Weights of a small transformer language model.
Size: width 128, vocabulary 2048.
Architecture: RMSNorm after each block, rotary positions, no biases in attention or MLP, normalized queries and keys.
Training: a variant of Muon for these matrices, 104M tokens, 7032 steps.
Each number is 500 + 25 x the weight over its row's rms, rounded and kept within 0 to 999. Layers, rows and columns count from 0. Numbers have three digits each. The size before them is the row's rms in percent of the matrix's.

# layer 5 MLP gate, 320x128, rms 0.355, rows 181-197, columns 0-127
102:487501512540499514481491489506522536503498538542477493544481500522513492499489505505539475445456479497490495472510517464496528522451502515440513510513527514471495476499491481525531496538489491501455510489484492465491492484512545508493461516517514515481467499501515487529536522459461474460463466506529507470484503485527445505535509517482477514463517534520556514486538481514572501516493
087:533482495483501515454515533527467503519466513527472503539525485504542463506533481509482477502530484466492507508495519522496523498517502539458492537510486472502473495503471501498484482524551479564492499480506479495533513493507460485502491439505552480484451485505509465524523502473457515483494466443469498454525481467518490469517489511488548530494494485510528534504458490459473524507482
104:493500518499492470516516449531524497480511536491485505485490489494547542472490517545491534478481477551509523499489508499488512473574470489494515505511474521490486489527567522494511494489536497504493512515509495531517473498542471562520562472531489511489505469522495533499523514494504470490501524537506485526448515487460503459459516499497454523533477476479526528485529496503519475526470
099:499495447536544499493521471475501517484523483518481543532507500482524425478494543529497463512504492501456490501493524534466489501508510492494466510456497491490506497503498559536502498485509490490488500537485506521478500506509515489466527504523500451538482378503486510465516508482486548504501480492483478474471467491501493461462497508502514516498471497502499524533507480482524528494505
106:532439487486486505519490462457481499526543442505453498542517513541531538485496529506485515515521482518533464480515517506483511515468496488511494568539547473519507518537494489496515506507510484557510497502521511515501493493505487505497471461505502474455507430492477482537483461531500491507524505497479492514496552500488510465526486519510469488508481506518525535517549517476496533500467
104:461475524473533518489491489503496501482438479513513488487483547471517446487507519539500476525487490544472492510467437525503500487471517509505508528534432545471471501518499481532490477476507493482500518470484491468461495520459459516482493511511481502508511500443505502520490464484536512509453448470481523464478490489499511467539497504501491512502486533502508482463521498531522497446498
097:550492487479443494479478499514515480463510516495516496524512518493500493494504480578525498501491502461517516494472528527481479482523490460498517513458465513494528493510531514515496485470500521481514539507521496508528517477535523505492494458510489508525526481489482507538523545507533518514456577461483495460504484498504522483539442493528514520509491490528454546507513512467482554473473
101:511484515512514471491509543490484460530509469500498450478535510504460521486525481537491513502513531505504501547513479500554499518536520503486494517480492473495505516504522481498469527501467467523527490543499498459520534528515516535482521506504502497494501455474554467496465528496530505480456477559501474519458564496498463533471513501474491489510458481496473514505504502454524500475440
095:502472513538521524466527454439503496479517436483483512449491509491501452496461486497476537488526495529498494481494517505531467501486477491500536448463492513469495517507534524530508512483486536519466467495498504519549475516513466466503484544478501484513474498484440480506510509516487499529510526485464498486551502486511509497552496511532518528504446488530517510467460516465498503516513
088:547478505512486533515464524528508483472539480490489517518485467552506455510514511486522518495489526512471493483497485466443507482494522487435504468506479456462499506548502471496511539536459500517523475496535523475469472522505515479497497545516550548466525544465517484514503478505510476497496538516514479538509462516524478513502528527481512508463487499515533498478469477488480504486539
111:509492485467411464527473513515504519534481507510459453534471496477475521503506500497513462498476505496519519471499530493496492487449522532540456510506545530498467465524495498509493475513449506488499524508463485461534462494505488455527484515513493543507509503481523493480510481455502476477515485528501527467513517527517461541523485540494525506546496528472506514516502481458483527524517
108:494541472515496536438500485481493491499498511515491527505481555482521518504532479490520506536474518525490522521486503489518460462527442522514503488514490460510487515477549495524467491471485506511486476480506485491519484504493456513539517515519465481476520470542500544502481553468444500495520533458478522488520501518490493510531522483555537517515513492506499508503497509477453518561452
097:476543503562518477540509523547483454519543528523504515502506505510575508501499523485517502514533537494527511499549453498476488519477504495471491522490471491483516505509501442486526486515489459491466529519537519506502496531465476512550516450503505527457478509479507526504524497473488502482502519523500486507518508465481491477527538517525508448496526499542525518513514448506479490524479
088:500500462490491485497504456457495535539480480490500466501522489524496473509537507476502502497501520493567505469518476487507507480499507538509502486527487478462527532530518496552512544522446510511527519506455507476470516522486524520503517549493494488532474500521510508495464515458522506454492538484453558444494520535469515505491485504502495483460518537485507530484553475470505496492537
090:456487473478475501467507502515526519519497482525556479505513488499515457494482474562495508519498521496490500554460515489505507477495520497493489493548526504524557544532501552494506504506459502512520456492478499508513453522518488557491525523525482464486473523522496471504505459518463545496448523506493516512461511506511477495491512508444533487549506534485500489506469501482455509505524
103:478512536473446479498523462527542497519508504515535454505529505462483490510561508538527497516528534465476526476484488510532512477510500484530508530484505487531496519477429514487506514510478487502490526476528504467541554447511495506507468493478499491466497507499468516479484501509468506498478532488480556502507516527511502532493547466484465521516502521518524490447529538478497526507478
096:517485537514479516502469566516472453494531540513525523512475462502507558499539527531501516530469538512494476541504507448478475523488478510485508531523509513499526503524455452558542534484508505517529541513491515499509490480526491504510499493518523565515498503512508510502488495465468493468479496486494499527475520499459462558513468481503508505527492502508497495466494460476493496526466
# layer 5 MLP up, 320x128, rms 0.383, rows 181-197, columns 0-127
102:487476526490500516550473520498472483487497483461507512484526509459507482506533504487506520497520480509544500544494500508505474482563480514514506524503491475510495484470543541511482492483484522510535511479504490528515523516503450502487530492469469462524517529529424498524461482513548513528482525482477504542528503496483511496480439511534521551539459491491479496527494524515439515518512
094:520518490546465476502540517504481517525510489511441543529487483484500504526480487504528508498479505487496510505500486491498494526484479458512523494499539492485487473467502470478522458491488483510490537467527468520536437542511474477466478470487496491502513463454514497519550465494477507461512507525562485499483497495497513502478537544497509513470521515492526530542558442511487458476491
104:520502509519510539497506524505466533492466499492492520493534465506478479495482498484522473481512458507469461488494528504517480483473489493433504524556481528483506506514405482497528491468422542517502488472472523506539472488494505497518498535493477485500525469498481502497512496499547505519498503460487528506521468506501498525495476530462535504499459522474457476512469502537458504481488
101:472528519503506558520495498540484481526508491526479498473490481443481531489471531478489519493486507513480509457504475486460497471512479503502549492501521508470494511531529477494485507496535512496511533444514504511519472521483506537550468514451522507473522535514522487457453493519509510533523505455514472515541511469547517476496513454498509445494512452520516528496535527521509476478523
097:490487550515477528483501537541523524500515473495475497510527524483528541517478531540489523541487499482494476510485471500546496520479516539519576487486490498505480534496520457489469483464485505474509511487532446473478505491528522502498491530467560488487507492481514479480518511522513516488502482561471495520477498493508538502506527470492532491489487487463493557529531461476445478504489
101:515490514494480492529515506445497531464498558474536521487445495519528511535516498511474510459495532531508547551545481525486493519500520550509466458468464518541491502504547498545497491465522443460518525517482471495481513462534513543503481456532517497465477465504498530477484513489515499503516502504500496505499503505525532496518525458492473513510509465479483530471507509509499489520495
110:524545522476516512498461484491472552505483448526456539515490515525500535431472505415464525464512479460493500501539511497456488507547519521469485509512493485499502517489479535508509558491466486500466502507494544470507484480516507475474506500488476494485492471499504459495505508502477466471509459476522498505488470494473491499515509469492493511510489549480526459528490519475523475502504
102:484508557491470480487533508486530521512518500480488498484514521507438493523510532484530498471527514498492499525485520491534543512508434506515522495476514492491474479529485511549498508513494482516453502480525499490558503485531490477494482506515516505479499529458500476514470498502482468503529457516489532500526498510425440493459533517550513484463485481547516455507505476547485512498486
099:476485566532454429540487513479517523546534521504494501474495518490470506477524497491528467510508525480478490446496495509497546499510492459469490505484519479521512485526516504471567474487490481514564507487536499496504485485508513477530524469457500506454510523467521546482479527489496495500454509477540509491477511489513510521506529483471469483521510539475504500469500500531522519523479
095:462480491455501494473500524478468497525455475544467470501492529496486511511515540519510502524524502487510534530486545505549500424502488498525533478464541473501473482537476507503471511524475501524479514497551524497491481480490470502523466480525500492537508505502511484474529509540464532486484443456532519511501500518462485536513482466512535464481510502493523523514529475501474488476538
104:499516495478558478497512551457488505496477518494480479515518495492543500482514461523473517470487513507465516506485474459477503568474516474529502512482526530514515517491554486508507488549495511510482494522549502501541560500509467541519538475475490493501477510495503493487546488522523519514554482521530520474480480500519475497493465532464494511533491501450506542520544512460493474485504
110:464519529537408532491478500490481479527508505492504528473423531530532499478492458487542491512522489474517518519529516518484479491488496548487543503483502516470514481502491475526510492469518481460479480496502490472526511539493521512519538496533512468523486525484463549470487498508456480508514515476475501501493528509481468454499488501486515536462519486541516480538519492497477526503474
097:536523520500511488493501524499507526475460495473526499465467481474519465509537470473469492493528521492440509518501483504509502443501515533472453484444493433499514509506499466514506480499552508517501516437507524519538532524485504501505518490529501509507507500515451508539509509491464503500507464524502531516505460468515514490523493468525460531501456472511510488537455517526456495515479
093:484497545514507502469523492504491487483496485472513539567459497516521470511459475503490509482556475505493475519470454493481528508526496496501491488464512501512495507523516513461516479476545493489484510547497520516537507486476490510513515453452468548490508532484485478477523478509476453554522468487506528513507493467483550511495508462510475529520510489469474467474527517546487503446530
090:517501473493508505487533507516542488465498454502502476491508522456506515516475479533499502477464478480497498478516525499522492503519471498497499475500523489479505510454523498493490463469468453489500484496516505530491528470530484529517522510454519465464470518511505503461518493496503482487515462525516540463478503451505517497445511533478473412485481542482573509486504534502528553491489
102:502519493487460482515552491514487452479482481531549558505513541502510524506538495522538515507524491496496504486541471498510463463522533493511494483463499486496458482505488478521501531539481544527522517493503510498522522414517492515444541461511518461509504486501512481513488490499455477484475488534504491479483508484525463467506520442502522494492498501517468473485518494523471532472481
100:511484524509546498504538521522484521496461534507463540497538512505504520526496465506508482499491495510495502511464512476455477550469469512485505488495539500509495499524529471527474452508547492507523540499466519517465444508499465490452483509525517516440509492529491535481480482496550497504440543524521529532509522516498537495481512493504521526528489521482501519464513468448521511523484
# layer 5 MLP down (transposed), 320x128, rms 0.293, rows 181-197, columns 0-127
131:488480473520496474492479554519512514487510508549505517510547507483503546447480467503512532517482511480538519505493507517501475506520360496515516502539482495497459460507485483516501501505518542492504517466515503488497540487493502497505488487539471517549491521498515494493494480524553516517502506517482524455528508507502528508474529541484501515507515496483479482486475529485482530488485
084:451502507524438464543515505514508479555491534516480532556550520529498494506484490502493511504523510560560525527465488511506504514495557462527508499469527518513503530502535503460510513479495506467561469491515528519510483468531497496493496477511511472497493517506533492495492475527498530549479496558508458526504497510509480479484492517522481508496514500474510485502469499477537478464498
124:495512516525515492493479515496489526518508508518501512457523458506474490515473472519521473478470527496476438501476513531542489472498494509483502549498523567495530513498503464476557471454490457505478475500508557534520553530519521488498492546491484459496504471533523487516523531481485500495501494501487533503515454481492475528478526505469523433502513487486512487522525549501506527492525
095:540547481488537537512534527532470512487523526478464515489500494490466535509468533506537453518450488501499540505516478508525459528521481502497517506532486456510466478559508460456473477500488504514498492466485480499478535496497501504483456485465487542463496480515469501545505449476534511503484511527526521525481511497523461492487496525504523540517522523471495534496475532497542511493498
098:522493534497506455533515518474565491493517502499518487485541485487500503518497520526502522459569465498477486474503504531494488494512473520498549493505447504484494497539522501463450470450488517502502475544468474469464458482499475501509484504421496500491483472521484492502481499516527485510513525504531507525506521540506446475490487519477500509501480519486507553544479508517495489513452
096:526463478506533507505540489473478530482549493481515473493494508485465498481513496500478547486484458527485481510496472515527522544505472497467481536470529560499495497478519497548498518480520481513501471510493512467497508507492518476509466523435479527541532534493532491516479460532483489527516517489495498516503558498541493494545484511479492485515443494498518522559472525511495519465460
104:520522482482500484525520485513506505491532472492493457504499495512491502463517478449505540497489501488512491484472476493486495505510576509493497532562508475504486516528509494468517534478526488475460501550516498486502500495519515503473516513507515478453540447509484480525529498467525501513555459475535507476523495484514465515513480478486473450468466539497489512544462535477497489556454
095:485502514493515501548453548492505475526470583492502491452507536505457493556504555502492537479526542520473478486489515474488507484530541536530553497502525508492477500484504537500504536482468455505493504494495534461512501496483473493502495502523503522462496478500520482502498509474504494508502492514498448509498529529512507517486486534493487515517494527556481448496556511495495530527475
099:531478508530458463493499494503539505466523525470473481492479464511468495516513519515502524539529513499481514498509490510505536512484503501480484511449508504507491542534482496466532453470518524463542477533492495495469509511533496494447495480504453531454551530523497501521517441480510462466471516519455506524506544490457521519488521510492534490478511477512463514497484503440471517508507
090:485531457506500532508506483486517517480479497461474507499492536545482470476506464522510505531472449506542511533500520500514474488499515451469535534531523528526464486486488521478536465499461483506464503516503458483524523476457518522495540479499518483490488447481528504494502472502501498527512478503500507525455523509471506477499484524548434517517480450531511528509473538543506516516478
100:429489514528515507473503481509449489480507508517444538467455484474506503505475482522513478480500491491477509550474497493486482479495519526511526506529509474501504499488487470504455501478474456575494499472503519446485498507466472490477520489508536464497499501497496515537490523473459518526485506485544470503447498513520499506529479522515531462511428488535525493493479522495523538501505
115:452474479536511484492497474561529518482511506466504502515518518504490516516487501462530512513486508487466486462542503512510481491517461478503495482497490501480479502526494507569485473484532508488504493496504490478476518491506515499540576541496473473445456503491491508487469498498469467473461490473528466529502544541482490538489475494468522461498501500465544479505526456487475524506453
095:443463517503526526475472468519523519483508453506476493515505510469510498525465502488514506478525539530491499451473506525516510503498549488504507477506493552509497506492555507530471506483515496538478440559456490497420479493504510515519484517515486471473524481543495515471489479487510484514516491505505469499477517581516490489493493488521550510523509486463518520483530506477511498507487
088:484533509533525521516508452480470512543533510499513480541512516497514499513533471508450550480489494511463491475514522505500478504523529495454466484449532474483479474478505508493485474534457481515515514523483514495551508468511473511505473527529531467479484492441488462535499521489490510517522515481490499487467520432446526516452475489470494484507455525495524514488511503463488505493514
083:507541531495480513452499487510476505546524515524497525541512497510554513494490487471471504497492415542480480523516479513523513522493530499540537471509496494479495472529479479482504525509484475501459497478507482447506530520460506462527458516490470511492517495478510529534521534519511524514472524477498419491512514530501521524502488460539508518486502507507463477489517486486522541485531
106:468509548475544457513513478473538518488505541466523503444501545469505472508514538497515551577470531462507549521493474513503475475484505472525462512467463510486483504502488448500500517519499500527514526488526475515512506479487502458477488530492471482537508478486470518523477504484532530509516492495498535482541477515480477489521496500474501510520509532546488497458493491519469480519511
101:516492505502493477509503519467506499553521538520498535530479481508503557513521504495505514502524530513559542494496491513507488514526574524536459476500501492492482509498534519538500463481535481503501484494516515496482505507497501491502488520482466464468457453539548532517548494495459521546504531474492547509519488511506478499456504505485504446484516470506525489525499529516463537541481